config = dict(
    n_head=2,
    activation='swiglu',
    norm_place='pre',
    positions='rope',
    rope_base=10000.0,
    rope_fraction=1.0,
    init='trunc',
    init_std_up=0.0508,
    lr=0.0061,
    beta1=0.95,
    beta2=0.95,
    lr_head=0.0101,
    final_lr_fraction=0.1,
    doc_mask=False,
)
Each number is 500 + 50 x the weight over its row's rms, rounded and kept within 0 to 999. Layers, rows and columns count from 0. Numbers have three digits each. The size before them is the row's rms in percent of the matrix's.

# layer 6 MLP gate, 192x64, rms 0.258, rows 66-137, columns 0-63
109:517494605499393549526438473598411450400495471574558446602499576515422468437494495470486516539527535448465478534482483460575485470531547505523538550451514487502489481515624502551419547532492468
103:497556505493549533574510475488470417529488479558550453517402574526520475602433447545496522513476516537481510525435470488406413520476585581485534506519579454567389420494502514514554476606480563
101:552494401461473414460506552499523509503526571394492508408559526558517469505554569445463496589441547551484516446606470560477505525460538534468557560532455522443519526571570601517545509519422467
101:465575490492470534442548495566438475472465485527532543452435444484510585548495429471500474471477514516546526599586480516441475425495636504589560498477475499468403423518461549561464456554565580
101:568519377489479603484518596494528405403510435519518558518422483454494477506461475527430404473477523483447446499420473477537524461446557514438518584506497498631525502490547470527561515457518519
087:465557455591511482585478448491516470567530496546576404540488504442461452476539555458513524584438486492562442518507512470566470511542490445505546482484562569505400585375425466478528484494486394
098:499589526501469571562518507453545526510482491498525504571521513546452509604521412532486487480438482468437482462538569540487461472484436491540459518503612391568507540506480474419552529341547429
099:455487531478508451489467504529498524437599409457417471526530502512447515520492491498423404527506475516561564488392553463405596465535531456572491479496500556549444547567551577455472514534484628
096:578540475473493583493475521496414464355479480549454518517550416546448461450488517509499589516492487436534509470418463525501489484499490502511495611521577443449477502561467395578568566560539553
096:536540522528547392537511501486436546533418431512517489534523485557568499446595515550579503539541552523438481474465572555509454430463526472600502397476542544531480459493524583473542413580412512
097:509531592469444501551551461509533496551405429456498468490583549518439531515451505391494547513539569533492606453493534484447468506513459542505532423464576400519452384516504451482508540462601532
100:490570489518431501580544499485509518477465552467552538517492556503512480390480493416397466498513517538439434482533402557379444527441493539562421460574498585500501527506481504476509527389485408
096:478489573440547562603367462537566524576490532501492477570389560510450535421468477463465528480555550495524479443533496522502536562479452511528527535516551507493485510459373437586523452506567446
098:442497479480648512564537475407487514454504520422469501534530484467565463438551527482524500475447545467487529618520464541495581493465503592495572560586576585460518554487486512460522427489564431
102:391429423510420486425503509467512494522540530454535498401459511533546487470534438530397528595547529475492520494513552476527488414475467482547626445565427595458452439480477550546451494517530503
092:518528539525487457518519428490488517599501533453421484626471439504501453535525516509474552434433527500544487421551516510571522503596455517545375535418464553517395463565546442498517558430526464
101:431552507557555449440527501564624576573520470565456515550377445515558468404489506465515469506436503482542591473465532527531540444490457595408527530496530495501488467491510552512563461533497584
108:499528475565592507476501489525564565533500492433441469588487525476437492549539410528460585549492424608416551452521500485550353450478449465508497461514610533498531488481504456513423477477479539
099:578577472500524549434469455550465529475517514452438432589485506421557501553494371500520432452421489424488490501486460480519496487479466352565499540518421558529519419463461580539521479486487541
095:501489462536465474568408467492645485502495440553645487451473532476492444541435473450511502477501526541458508431446465519410446474514481508513474429526563462508477454481503431496539489501513336
107:422472611478474526477436468481529453533612394495449456496500526474455523499458564520448432520447512509600439457427473503526460505640551521504482493490483554427437529529526579545484550569516457
102:490447390621533500443491492595511526495505567460542510433498449493584558522587498445560473476503526446435480457504498552521545506481543518562566531624411516449537406514442557513485467498456527
097:564431597474535480462414395533554534502470516517374421507511541418478442519446487503545524520530527603494531446523524489529561518496493516559517473507540408459552441561456421503500458547603476
095:511562448492489486391530505469498371515465465491458482503535497534489519384529455419555564552450503498519592516510534523545558471505460461416575603449475536499504425488498437483454562528621516
107:378430498600581532441521557440463440448553553470514548420564554480507471476576501398506513428518513507489468509455506566518449496590439464452589535531499469461517432501562511485538517546536431
096:496517524466453546499531542467535425562453570483403436565499480546433517476523419493488587565430453502502466387486530497490583436509519573531580545479457444509559586523575448426455553522547517
097:478575441504575573446419509389555506587476468560576595507531530568504411566516495578525432497506436468473486453456536515468605448453475507538527437474480462529556554504580464514519464519480537
105:522603505558411496463517431539580490518424481570520577595509466525426565538453477559502559481537502510497476559511512481556474456447543477441438513408492488447489560488465480649527520464564445
091:510453448474469496507599544455468587556479477508469480531521520463541413513511589446478553527518481436563507574506521536392457565405565561510600484543459456473588399488564514493554486552496460
093:460569552521403578556403466519510566528516551551364505562462539615495460572487470473444499503479523485515444508544504523472480526401476500389507473446459460527476599479469492483557468491536446
099:599453473462493482583561488474516483542418581579555438479492567444399498528464499437567465526487580453450530547472477528554536493415503460476532507542499484422435406442489567514456500586551543
127:473536517472470513517495436447420400386480422570483558485507468584442431478495537456513516501562544456500500482603601535537540511563466571431471602466539446454546480402498455481516488514493531
107:444475489451463422495525521476470520469538489368464472543462490548562461478464537508430457444506543491484465514588484445611400544551509595446589578502512551476523550625514484475506546489558469
095:459571515487605497483575492452489474493510506503593521505459496509547505463501477429488540526551493481520532491581571636488457460457536524492519601608454465600555528423444435548499543552451421
109:452453463495411533469498543463467505534531449441583566574443477539557419548554503511450494505501520481501492566567560615583540494569518518461575523507458414437553553517589418470462501536423487
100:545597463531496493489522564416490475504474527463515542469512431580529450471498503503581526530507436484535527533402566608549495485498547433434570451457465471424433512461576529528532498619530605
108:528519502517511551512555482421472472522474518381573473490382448564513421502580555490367533551528469523497486487529514516581462528431495480493570513476408478468393479462537519515471446555441575
102:526503440589521533429427518549453490517536423425511542478490436454531519471518407558443470571527562528464484566528412537578564484458532550538498456441458435487434466511489569452397564564477558
097:512490530476442522564544612492477464495469588462393449548566509521582371534466560507537468420542558449521483395532483489476480467551480511515474455517460583450549455444458553568517503541456441
100:514512557391553500463568504469533474459469409454538542461419452559534531507542468469400476507556532473541549485464625504578436505550507573547423483590525525462558505498491550529479604519530442
095:536548511498449478437477483522407488490541477547482564602494493567541491439478479546463526479564547586588525506490374527484455469434527520525504590474484482521469456568432521618544586465560573
108:596432565550466488511522443488400490443527530428473511538507443545403565559495506523502519460561512430548555503508527501606576486523510430567514510373571570535482509565550452495498524509582520
103:455511475487511454521545453468590521549473488473476487475489474513493472491411495519491488493500442497408488346472456520522595464494473590517422437497544514547569495476572441435592399534550397
106:446497484478650530498519558462603441620571472560441553517465555497485515472384405511497442456476433521484507488467468536478494513459470459497597471480502476477516458509591503526498551562476572
113:476481584543524497593469439476516471533508539512525523534425540525474502442462504480511521411366457527537521384464540486460469490512432485544454615447500432506497484562480351495487428514457460
096:464437468479487635494520507430505481510389505482494432473435556547550423507497525479429524437541586509500489464541498522477408451577498505538536501533467468517523507471527481392375567550473592
101:489548479491554602535489592493473516491450592505548528445483515555533546341498553512541547456556527460456469465532519529613491569510490503538551497569409538458560527493547482439509511420580462
092:456448483537485361516548470527485522565501502471545472572521512558523453621504557575512512556469484456489535384482477582505525432581499485447455500511488559511490527432535594452534595507413473
105:469519565534522509554535489471443548551496590459617446536503509538422511488579446545488560444544477498610489442566486566477482427481478505560428491429532535506455476432494382448440541545441473
085:532553487466462479442501478510551535562530512522498538529474426598586397524475483427497492457517441498392620495518545519538480506600492478534550541506474476594503598557532491442567495441594486
093:454496480425468515477441429587554465563549481529486485514431428477533467494441565506450424589575538462450491508515507488465475376394553522458487547433520486484450564477474496500536572400589501
109:422603548512512477520559509489522481546499538558493546490478471535445530590429494525435499531533426579554481530534505392562438523496544437543486499509568510417359518488478556476501551596431545
091:561506475488491460506461475478450440571563489524472532592479488529569433483334519460489521515510502453417535530505490458468583542503555452482585441421454463410492383489556477567476513515559518
108:458412490519489468508577474496563420584552419509455493590570497598528477448512508518391456533446500520515521508523445485557364467504526517461577484458410484506531443540488547597537521482543517
097:526542479480501521519537507514511369524528459427476490488466560389487510567503503486554563476571574531479510541404514488518596530499550562503539447399410513512446450507604538506604568543488527
093:627493507521508562483527506566509437480579539595451422492460419549496510478506456443486556486586397454447484543445595538490530533489526582502486499503525500570563498475397451444507587472538499
095:481550441526560461461463589545472534407467417387533496381491423524566433496576561494469525451488465461495491510495478505488351461543554550518592514520513483472483435468514458459555532484472507
095:521516444522498435509494460474490474388551528387400518464461485488498466515534590566523484520559544500533513558401361553498503551486516470534403434467542506500595538414484564529488483468540507
106:482498569534557451431495537517497467462512535565478453541586435434476464449538543550444523479514475561582464507461562463417456472553553658480534522450442565468460499539575509496521536580449420
092:543521474470582497469555538466460504557545603558500497584456479498463520561601448481562429530571454466501487533519416572487469547619522555537480447430546485479444518503438469535434514482389543
104:508533497524514475505427463488459521569526484578394469452445470593493448489553392464603558461570560551501435472430448519488454475567477544540491537454553545488461534507479570560581475466595548
095:529519541530480542642489455470483460529470543534484434485476496496465507470499484471472627503544521529547512472421402479607507543553423392567522497488502550426433448459441564552536553529428508
106:406552432464533519414516468528452455468534488550397521518465487522466528393495476588470492512522506493452540497440446494530524387476505440545472433430489372464518584476526511528508426479547596
108:402574530526446540420480496438528480436579567469447456399540449539460436544673522506475629533528466503469492515410518544489457490499486464536522444483472499528507478465557519498539485539481536
102:503470427495559433520437498374526566530449585492501495526418540519594463461520512546482578511563493513542489491405460588504537429499563504529549395385411499530527492475551505506523516500559507
089:480564592500520476421537416469466499372485520519485546486423389546515414596544553494426494454472484422493485431472500419432492482512462409547523545591570521523500505483516449486485476526543492
105:454486445452585516455525539615540493532529544419552559561525484442494439463471549506435526476477549530452430467478548484435494530464565514466557529582418552476578452489584500455497412436491402
108:426533555426468554557538474510463487519493475436535537640509505523476518371579474480546556533452518566564440520492519511438613454483481499523516557537457477414493518466486551471462517418595456
092:532553550535422526424488515594456420551532499487541474469489483427434495511543474527510606530586530515399510568505504483538539508527540538536609505402467524460469511495530524427489389476463398
097:459479542490624501497417496473472567563441459405507506605534550470593506460536502512472495501485523472490454515533528547525487567542596520575461585427566538495421465562485527581545469591503466
099:464545529513495509483588467453490564555553488571509516470500464537424510374514416427448571499472387489416409497467480522484569419456560567532460499501393518507524498547418483551519471467470482
095:415544421521558520573540496573565514433517507466499508491650603508498453559451508424502544479550492493453481386515502493472501598471401428552534468538518506545498437509549559505535465494470465
# layer 6 MLP up, 192x64, rms 0.237, rows 66-136, columns 0-63
112:499475483592489529541510531534572553570617503477547520470437490526516509543562518497485529461505409441454519518408411563451598556643519488492522451525488568510505533556527470518411433519452475
112:522447462430492497535525512435472403518542484589498503460522472575485439593492519572509497509432592520422523550486516483465449538469477562474557499524528524517415369490565575554542515575479605
090:575569545478564500497480531568440551458500607555473453468470545521495498464499491475412439410494520519620485428435455466441492480504572557498467546445461516469553471470585525513643514538512538
092:450495508502550561599545582486500519573543538452458569568537454513495390498569538509495480526461534528534491472527567502558450543582482506441410504532551492462623510499446590545401472569521517
097:571481504476480517503585541470391556419595449497523485541510578427457528553475545528446584525454491454446494468407465551455523505502536497524442464542560543528571525544531423542480573380467460
096:458550438427513598466518532526426468459519574516561527494499533546445472443489512436456509481488571378398520428476516412482416516522494446434500508556552442474575543479514467405416479525464520
097:421501561504429517429582580434586529470577456548541535437503501504582527488483487500464448542470541492550519476489578535499420603565516519371430531534500536433445464453466539559522483533499553
110:508482399465600504615508525452499498608493476452442589482493470474550493533533445519477448509517514466584481481533494543475478527418521462508484494474510600497411422486402575527518499582393503
097:490425506490494622566525506490590530442542478446429545449525420490522455570493506516507552531398525451439525441542486528575456527535443503413570462594457487494593461505509502479427554579515539
104:516580596531531538479539498547492446499487630545466534498548519565433473500471488467418560514506521446458487550454527548525502474554425500340492522523500596461571553545520431497509447489573438
101:551536563551457517560494432515470518511430439455539484543351481549445540542525484432431510602516472585521498610505530436499510460606433520485532467525438435491564477557457486528548467498544521
101:466537454493505535590483507428534563561536486564507515517492429615411415479433563483448587454505428449591503420496546602510547536471456530521449439524437439536476496466513458486545442480533529
106:507588482484537566484540499472513438513548534528574445513466499441516570369418443535469480536564514615522542463541466443435434457489417462572519569528550565422469468533494554492559481442531534
090:472476559498584498554597512481425527478559522489591506559486508488639533456481527509571568509510478494516546562545511434537567569503541564529495546421480510436374474522486483454418467518585510
086:460351504546535553542492538468541484493514542502507481551457490512411521569515502491494563523445532545480452595472623438546480440432466437571491491558518370494493425459545510468578545510528509
084:371567542535542451504490454458419472532532515486519496478477564488513555548573439526529456560521446524557511430536514412573432467545444412568461495390494445528400439541479538464556511468509490
104:396625472555547525390493490503509537650493533586493510468491489413562484528443496468504438513490523432520553466479505510490582473524443455492529463497519400485412495567513485489507490576457555
111:547549543415507467480534454559482470557587522452463445516473475435480460530475505497567634539539516429495476483382508489446583483547510513560491530437448357479432520517502473520501554513512405
086:558477497441494481475516408460503451620487466473460551452482497666528566483515465451537528506502384497456561491507512422481507402597575513529481544435468493510458541579497484504536483439516460
108:506547429497446543495501508517563381408463503524465523583456560459602469470492457556417579509499495487429508557560481596518527506455528518547501512471399433545599522489440510504549447583497474
094:423447450506396496542465481453584444510411516568526511456485483538583512567498514524507515471556409437495568414540525569437475478436504412555510501477625495435535489476554443472532467441480461
107:512517516629478550435450525455494556471543580490561507489590561567456455482493496466532493502453506373585513535482589541385569485517520416479518531540514549561465505438509490480507470472439585
083:454528471490569492562493530528468473533418364566522467561417509494514453522427516465425446527542453540599559471522461521462479442557532469501445499505504475508495538458502362407484547463538599
099:486592504429526453466478417558501568452483513532528595505488473541578594491462517476511511470651452570475491477468436524551511483600535560466423505561487474437418486477449446443491466455508449
103:489544473612525458452445584496533468445519545416392382409485457459534467520588507540442513568497454488472540473564508540523418549472506450491481496578489569532549553445455516534536470474548437
100:428570430479571471506511516476576499492499454520596446478493467415499592561450528480406507402484518511493552522475502501528476568474549568564484472581505505561419565488418503563529492527425392
099:488536433432480496465456417417517497470497564566547509542585423502569595439490479559545448510438472525393499468517472552522572528454563572525475492502555509460524605558570541509595455526491515
105:497512491472507512511540488490543540511429543536604540590463566558477640589525498419524553495491453553506527511552498477526619460484484434569463548502485446456405500579546466526499442446475419
097:460454520473475549500510509570535545505446452423487469603492581384460564474422440489456410449469588452590559576513477495443438538474470507556497426535416498564493467512519529446464452463465508
086:494449498504554490474548505484508537520510436509545528497529530483560425489494521566509603496573511568576496428521557628502477430542484600426462436464577545450606433516518453534607524511455490
096:538505448504454522539507445470539562454395411529451514562425463589430545484449507499509576496532462444492466573460550438537399510449522493419443464545546586480443549503486471507607432471539486
109:524509602509470463567470465582466424532429563477449474587478523531409444565526463586517626611507457546436483489493492524441509472566474491523524539541561435525558562515512515471501510418473459
099:464539529592411484551529564439500441626438486541506545385444435541504546521553458445483555493543539575459459490576500507517508457534521448479592387518447522513562451480515487448506517447455481
097:524530590472475492570528483559511527437503524569499492390510468505535471569485494558457447532545527519518525484494463465479396464531427407558522387436492452393418442483574583527510513577462501
106:504521545489568479501538483484539427435524458651498619488522523481508492522535587585498505445492553430540459507449599478501503532446466579540482494457578537577478464537527457506561537414424457
102:526430459467545521520433451486493467482468344475608483480531531532564447448452548501513571533479496522444566468426454550417523496515461409487487535516441436510509380488534527482461493392460492
111:588456434458447469545535552433537506470468576413515474399519427521542590528558403471553461535484412496502547526546531584585516475452498567550474550520459528514474462478502507426599496505463457
098:539510431583544525519463513499422555525510394514507489501559447394517520458448536494400438450446516437561546509488491503450496458444550444504447565576588564500559488493453473428430535566428455
097:476482446462568515491527420487550463525513454490461443460538485442449437556604507528436509638433467570416569471475422459468471631554499498434471537508507478579457473486464501438482509500540552
094:584501494401568506461543470468547563478494448521578548564481543521663473591478556544502532502532508521499582530499501501636472511503475552564484537494574458525505458505539556495589570482515477
109:451564550532551389481537510498479571487466411596575493457464494481458622585406507565447470499508481421494561488543590493432478466468492499560450454449584498504496448490488480497548504480424541
098:466496436451482514435475478501471585534514419535587547464525498606477543481545515513524603611512517514380431421503492472534467515438511575482561476591461438499577460441522522532533486486491422
095:495455514387482529477513556557571561552502413411507434507543414459431477431500537532502523529526459619516487444542425526540562564558512514523527510574478453467498554446459575554534477422448456
107:468484436422408442498495475457490608512454451370522416518567514523514512505522539501436471491519580482481520533584560518520543489461537495410544510525606498554522555507503447471537460578387465
095:439537507515473470546483485448541540515414416550517467445497530469584412553512465497554533466485589474391484503509508469522394599468443397577520463500573448534434541598511551536482529517504508
098:467493508454550474562478502480617517464427517455510496446524439500432560532529522450481571611385549436509516424518606533576553536496438550516503473441502468472500466550465475537585569571550474
086:586451591591544529425421452472599485531505401497427503512503496444443497527521463569482465520536470493474549494528545433380447491469559518519473534518541562538476520526502612612494478502454517
102:383525586600521529565474466509576432432513473523437545467524444512504464492538480482559491530414420435400410507510524459467495549451421433498488567533532543481494559480508454542558424453538480
105:511544449511578426448469579443399604513452521498567464485424507531521477475490626450397511489454463499511512436491440594468482510496542592463444520501497512457510497615529565476538526454490515
090:463449428499463434474547424505483536642549444525463511529478441524576506517625477456518565512505518542424554463528473368522463453562525452535551524539455577532526524493441557492440457511461473
095:448429514513525546500491528503424460534568565589499526529483469477533341520520555498547436422608458427574394495475482481572469422489525443502526499458515511485490494434490457513561493556454429
102:488528561524435504423455483428507494514514524505568616598549489513393427516498563481575531496537524512431483545554497541427405451497535462466416405476483569535474500447469490551482394508480463
094:580483510426552433498539535520415472447582578535429529502597509571476418550472494483543456504469493554551511525478583461459453566500494509532513595568406517592516477541529557441439467571489480
092:494542433478531547453450484535527543511452543441451481513510540536588507517397501495485506561531501591506488518468520438424623434401539463533481395473512436491404495449514470566491456595576482
105:482523524488566442441464595482491529587493506387491458447469489500489513449456526485489421523458469434574458519475521471537493483515582601522551474487565616598389481575569520483473562483494544
102:421431509546524462440501449485489456455489437432511490461457505425555427505458585514523493576493573489608517579492611407473471566511519577486472514480501447410497537465534522399514541571470522
096:474465557554535440522501452576498491508628505556530485427532662482538448453490528387460538518547500467481509481495538558496605546555505446541516518523470502533513497557522451600426517499500419
093:497590562445606549498535570496506447643461560489452433476439537504463537383601516518523538603496451559518500528515548556477501455480508476481528529378482454515518535463535473486482472474543521
083:534455450584479450507596448524447463599435443415479430525478545470516480460449455438425479455563457496547452503524528475515548526492552478496489440579375557486539487511591521409499529576463512
096:434458529464488475511522556543505467521595458454433460506581451442488532557466432515577446492546480514508455461550441604491463512496564537524416465374419492575502565467569530489417463453516436
110:539569589434540470476473541548519454566471613480460443567396440357511498421440522572561536497496491470454590510440499491474448502517508512511562458453483478393502556496492486514519519566501509
100:432511563552396465457514464424498465480567574513518565461540444454513395486525460523566527559460558469412550460471542486527537464572511503403449445461468543564409568502523463562422477499462479
106:507526483464481506552473565527455443405461500431474573435522450478491467428567506609568538522565585468394479526474450542548497484462544519530467468514563544558523496568564601436455481510585441
105:479537518510486553562444527531548580501562390521419505527453548462553481472541558522514596428569507551484502434468518513488546434577539476536429400466472536474547382505493446548479419567534538
105:626537498524530452529511494488492519415552476469464525496532456496432453542496413538481459496505533442496545520458530470598453442545485448427438535502423490589574351574476540421503511509492569
103:462491445525434450492653539408462495489549494519600441582545456500512497537487522433477541436507585569540538493508499472530476557541479546542449414508466486529484517561483639491507536471524415
100:482582508508457499494515558397409434477498450480449523397509519506468538463529549477557490482520565435538574463414509580538509557510478567383493468499578519567529528542556519539555539578563426
103:439472592469467436495404502529581523563476394460493497450584423585449516525477405519464473501426547493490477463523591519429480561545448533505471534522410482509557441467485591532544522467526460
099:536499427469553523426470584439503536482521560481480475398484556512490487489511542457457523548533508500607476453462576512491539639494465577517553477460543508487384492440532518493419537402430554
102:570490471634425559534505478630536521435460537543535542401505475563521455439535436456513533397543439519400432487492462516507475524444549561470405536537524495453534503522482535483552520507500503
087:562457501573492540497477460467507538591570554473459456505558510491433553405539536481535522457466479479560458515478390580478465512498417505565554503536484437506468434626522512533509495421570384
# layer 6 MLP down (transposed), 192x64, rms 0.209, rows 66-136, columns 0-63
107:452397535486506435493460462519474556382525530438501541610529481437469524493519529421471512450568496499507414483405552417471477467548630446475486425495456484510466512471405556491516514491522559
115:533467532597504550514487481423492501608498513446587564464449507408573404539511429415439570488471525495514530526476440491489473532529529514441472607554496497606506452544477551554535425543474532
094:510469505483438422483541416472516596620483518494578516455459401428571502448573440567463479513465479486423470453528569535536495538411536483435479506517371488530512496516426550490478548538480484
092:543453512559442509497495568527487480498587564550549484617621511357436492482543594483534495453559513427443523523472440454554510529483515524494486529534463458416589538570506493549521509496475557
103:489454448499533492510570493548546549420509545499473497515545618410432436464488475482536539470565532510491445476425475496545599608459442535470507518568432551528498524603434505539468596428451503
095:460469538560426561456486542485495545445463583558476569506528518496484567480469412584512488513504505505507467580417557502429604551536486586526496620522520477508514498501494477432519593605541575
100:483532472518523483544525485542470611533499506558435527602510447474494482430485478546544440532439521472509506527529492443512447469504507455471567473432499396328451414476529454377530513444468482
103:422495435530522516562513460492486429456480518564452536493472499488546420621563474534429497462460470499481537490468534515476374532436561482512470537515460507419356502534411543504532444587438492
093:456435484461426443564550538429497427454440456438504547575539569543515546555537546581506434538610429396437558439481562579522498522522477498547522546521508505546578487554532492447517547539517508
111:493486508478496586467443519585536487501528513476433494476519444417382519499487397552599538439458488486515587524495522409568557431473451448458494580522514440490508491549587492469558593449482547
106:555521465400525392591498484494518494530453570496507539435483451501577515554423523344516539481540547502492508471486515497541544505466494527465448451468588498515573437465456466506416444459592574
101:624515490510460559511489464457466495448400562557495535569500499412521465594485476474456414517478529486461559439487541489447471498536482540548440525474537606466483536538534418469460565609517403
112:522506501522481469535440488520512514470425482576437450501550533457600498534481508467467555472424428440477481565663505511477542452623550625514516462509475537470511509482450419565430480530524492
102:474483538401373509493440549513542461544564512487503496486504472555498500517483475415486375498518547586567420507481542464526465439510536470507517507499648509461528544449520540459446500555513627
088:500547544401494499449513458527508454469494530510509473372427487382487550539442519522483515516567422505536475493550494506464482555581502461360484499426447552540452395465492546476430439476438507
086:471534545422468540478420477493553478491476501445525428431566543530517490470523598514540514473439466453557433554580424554494426557538448449516468432508559440617438456550462473498483479479509619
102:459459590504476483468538543505475508579556490491552516480439562441555521362483451458568516494478478406529489555440427511421554564563496525486504527494584402437421522454501583539467477479483568
111:477481496487389423551475531501542471584516447444477528476511541578555480478571481474541510494464451603529415546565504592425540510528485522600502488415440489545561559493532504563481496631516495
084:444416578401457532540529515524526526451529617477513568433540458499444479517511522551520503525413497516540521528439608461456475525477509562466537531566569379513483476498512475526439540477545626
106:476386504464548502515505574510476481516512579500463515510482494558439582595575555501509442492508626502501543518360433583504575459440453538474527537520549518473474540457571522536504587455508543
095:482492512421553488441434470540572577446562601531459452541463464525602463514444451540578486447455520620490561552529480564468500536559445438491496525540472515537468551426479476579437557530530547
106:536578444431508525484526491564516461453562513487481595503443489383537539498528550449553477468445402577430484443459556476514512493458486494419512499502450481371474506518483428501457494506454361
086:510508467481510527586532540507442555550503492487537572505502457528397485625537488529522412485532483507465584485363516554437424486506449520461585493529552536462443548477461418488416485522564426
094:438573510501511499457576485538458555404535529548563501487467522507381526563465494499578386442570499391450484530400567458523503495445584449498556505555477492439525528489486569470494482489565458
106:463460516521498424491539497523451504569468565540556553391498467432476487451502509501462531420500522506538573584427453461421537536449470551541540513514590497502566393488484555405465608500536580
101:474405632562515586529536458495461584512517506496454500506522534562434462470498510593459484586563548517528515536375512510477509471469510548484581520528506498423473497499584624443519454559496508
101:510472548449538491481465516614482572417477582482480468499502548482509491492448560463396588586448542478553489516541449365494441448455454492492501505550441423474522494532452469578491537404544552
112:467446408460476496443522446507493485502499531465609509518499449542574604441436467466490476530462424491532478636464481379497478506487560484496506516470487538582610428427460470475433513537528538
094:493482481451486558388557391542422501501482530514405496489500491499469427494480587535447407548533489401508474451560479530494464571506393517570413524477475484484472499567498490560452403450496447
091:513483527531532489518577495517540515471476439561532467553518496356495451477524527493611525475476382439509660457506466608489568487526554540456523506501476556437523484489551540579482479524560470
092:590498541518506399490546417460532441496461402539541500518503502456428435556478475510478544509452515611458513495528566500596497556448455458516609523484499394439520488441535525408500588520513493
105:489506477492468435456543585433625480595437462478480374467583474482443492503539572431545454483424428532525504549466410488529509540467453541430487518529527479554566472522449465448434452528528523
102:558422527525553446476502478518548469575551440518573563461506460351479528521543395544499578466490486550488482459379518451464568536510459610514454478505564494541415519516519507569542527489506527
094:457456354565580516464504455534525399519447433480448561566516575599486517479568518509533430515507525574528523479430585498514484485514473550453531449538567519475491537400476569518515538569511538
106:462492543485443530458584557494451573463579495514410492558544458539430518445459497493610490528487593542554500480462536414515544551604530513498454521575419436447513425427565570478542509496492504
098:468550461419491557503466424404485472481533435413431523543530517550504525502504520481471524586484413522509402412426457470446506590492570426475496454533443433570459513486484559553576437529543529
119:523562501480520577548440443491511541536509468530587499535507548549506353507583559462362547569552567471527491469499404497535446488578492522510524472483536545522437509537507571584556466509484561
095:424479421510533519526402463651524533487472580549529517481505457453397549514409542534609475459496478439495563515513483468467561495465413518523548506518506560542445472567500455445464552454555527
090:507490478504471481598557561527514460406455584483450509534493460575470428528415463521547370470483608474595455441511541485538528494490487465464482509464451601442513463410525525539421471517529461
099:491509539351477572509548441547433420502434538569514555462483457436555501474520439332419545513541526548520466476505475437431443519423515472470483464541513496479533555475536508553479477533546478
108:517463570564488536524505402446483525452458483538442510438469548480497488418478462599447434572557484499543517509516493462446457500540550485446392500559524512607491585598414501554434457469528565
100:504537566546480509498474522560583533451498442525519551479437549521488455421586442474421483520504483438431463478512454555525450573442538568555480457585456389574434548538497440538608483556477483
098:409626501478502604500548459487456502420497450452511559556412502546564475466555501500447498525581573471484457581503609525516432400527563454520466540470487545497480437458477519538480447487540553
106:390488505529570524501518479562537586490485402494454555520412512469468518577479444593574537495414485427469592457515498484532499522535522518580531546534523492423492527619515499552514568428456453
096:478468474393429429538466485432589426524539506489499512479523504462534516423459576518537426571455425506506496538476433503488577461476491521521579428542520529511485487525484493462608507466554665
105:503442508436399436465528445449482476576559500526455521560388435511561442437504463533537448529549618518521561539473503468495517474459524463428533555467425632464524556454491468470502474568459499
090:392478496480445538520471516525432522492456561475558507536493534544497468393398540467540548524445505495466451515531589498612546451533488461495608440537404480493573535526506422406488540424487489
103:565563485421510496473519558596648562582481492516423565522537464468426440471502575461588472491596508472491538488476450468520464538568519449419548559534474515530545447479515499507502413482510445
107:492455490441538500644516486493428488483542435465526557570464541475586509508491534502509572510509566526611511463502537555476500473548560518545433547525539623499506511438376463456521556595518518
093:479495554450525515485440521548450477487534562459573508475511518382525562468541426543571585473543468438530448535543516505464453501459381525531464441472516434573562455513454518582427438584459574
096:554461471588508452510544619512495500409557480535402479453518450550542514544597513489544473496512493564543497556507441459552526524507449520598489518544545502479519487434485555550515588594540628
105:460491540489493505511492530526581409476466524393469639533437492444501454484447486528566447496465552604594521508571487480469550433498518514524384477511551526476533427425536491499515566401501498
102:530489465520475426394491492384481503557545585423552418427479465540508502595543475619503524434507504555465491485498515383499518449520488527492496521512514487512564425436474534426546437554502570
092:452534461550440560489540478500473603431475465598565550570418511416559532482574494517513465499539520510461522449479581560446476461564574512484539518492473489426494502594566482462423404485556564
101:442525498532495481467441489457464426543529501528474393446501440413594513619474427515508518504467520452448526494567576506610409487491547500571502556422465516449537500452541508543451389475530513
099:484557469529504579537477532531463492393563552483431565414470490502435514510513446545613502429538461575457514434538498523527513430501497468526574493499527559530472409589442506430462556438535402
095:411441496590494541548496516538543515505437453433492536599512460474413528497487593521547355446479529529585583558443446467571458479432502501491469496541513493389504510448482515437487523463506467
095:462502529541518503521495533556553519511562570457588471514417467450499466589517480525393457551486513570477485412514570478450505528469502428580502453438422463521532471467528594553438521411438396
085:619443472376486568492428426486464487529415511561461594523446536502501561481487477509498507508517570483478513480460543583469479441494435493587560524433604429475526508514452418534454471474466550
098:544509536421452437519415486483507452498509553449519463471489395572558538591487548502426474517459461470527575419461478551456517488494444526386504502576467438543523448528582460514547387487550557
112:506539398505490555523466489458482510553476426530447506391502526557460448606572539483570547451495516591596417459431485505516550421489474502505507502538518527485367535457574489463536528493562449
097:420477511565421508461504447528529546407491446522430558471475531443489520446528501524558517621456540544542481513493580462506535440454518474578361487386576536484513495542526529511476581490565518
108:462508481459513526452534526449490521549452512578480503457513460526522407512578554514403468437540443444480530489498490479525576463492561495507564451498400447439452629480573379523606507549482463
098:441561512431457596522562531506435570520529575480560552491467432567466489524480440617533446577392514452414569494476472529524575488515466552482537481513526523454563484531544535452405519516530441
103:474482498491420510435463617474614405554544538498543473441544431562551535445434507500571548474454448517498463581518430542472554526530470566540509511521620472460483523504522467491471404574519489
102:482555680498500495502405390500518552491500556489443510492554631426493449478515470445467478592539532469547495497494469474527434443457500540521480508496540575506500478531585396504484449516472509
103:506479364532509518556571529485545502462538464457508445566506431540476378509548420562464454564450532447447552523504480490574499521557469479576542527597444502466539418558476517427464499463418500
105:512585543525505550520544534460572468417542484461498516457511482472552549537501510572492448568508523536577521447523550555608504518491526507461638433478507461620544500516480493458567497356552499
105:438531499579488491487469461400373501557599469485511501536480559538600464530462524566521571482479560541500483506582513557547437506454408503579497515449461555559527471439504466554550470423553448
105:431521544469482467477523516495484529602551549449510514542458541626490509495458561473600489561495495430506520452410490443507530409444528436424528462534467493451513587409551456531505527377523467
090:403528468496421535550504564520451459477414452502580541507448523550562453622532455488449509467619492476477548573521515500424519472521530431466486481495601489471554603459535485493535551588519508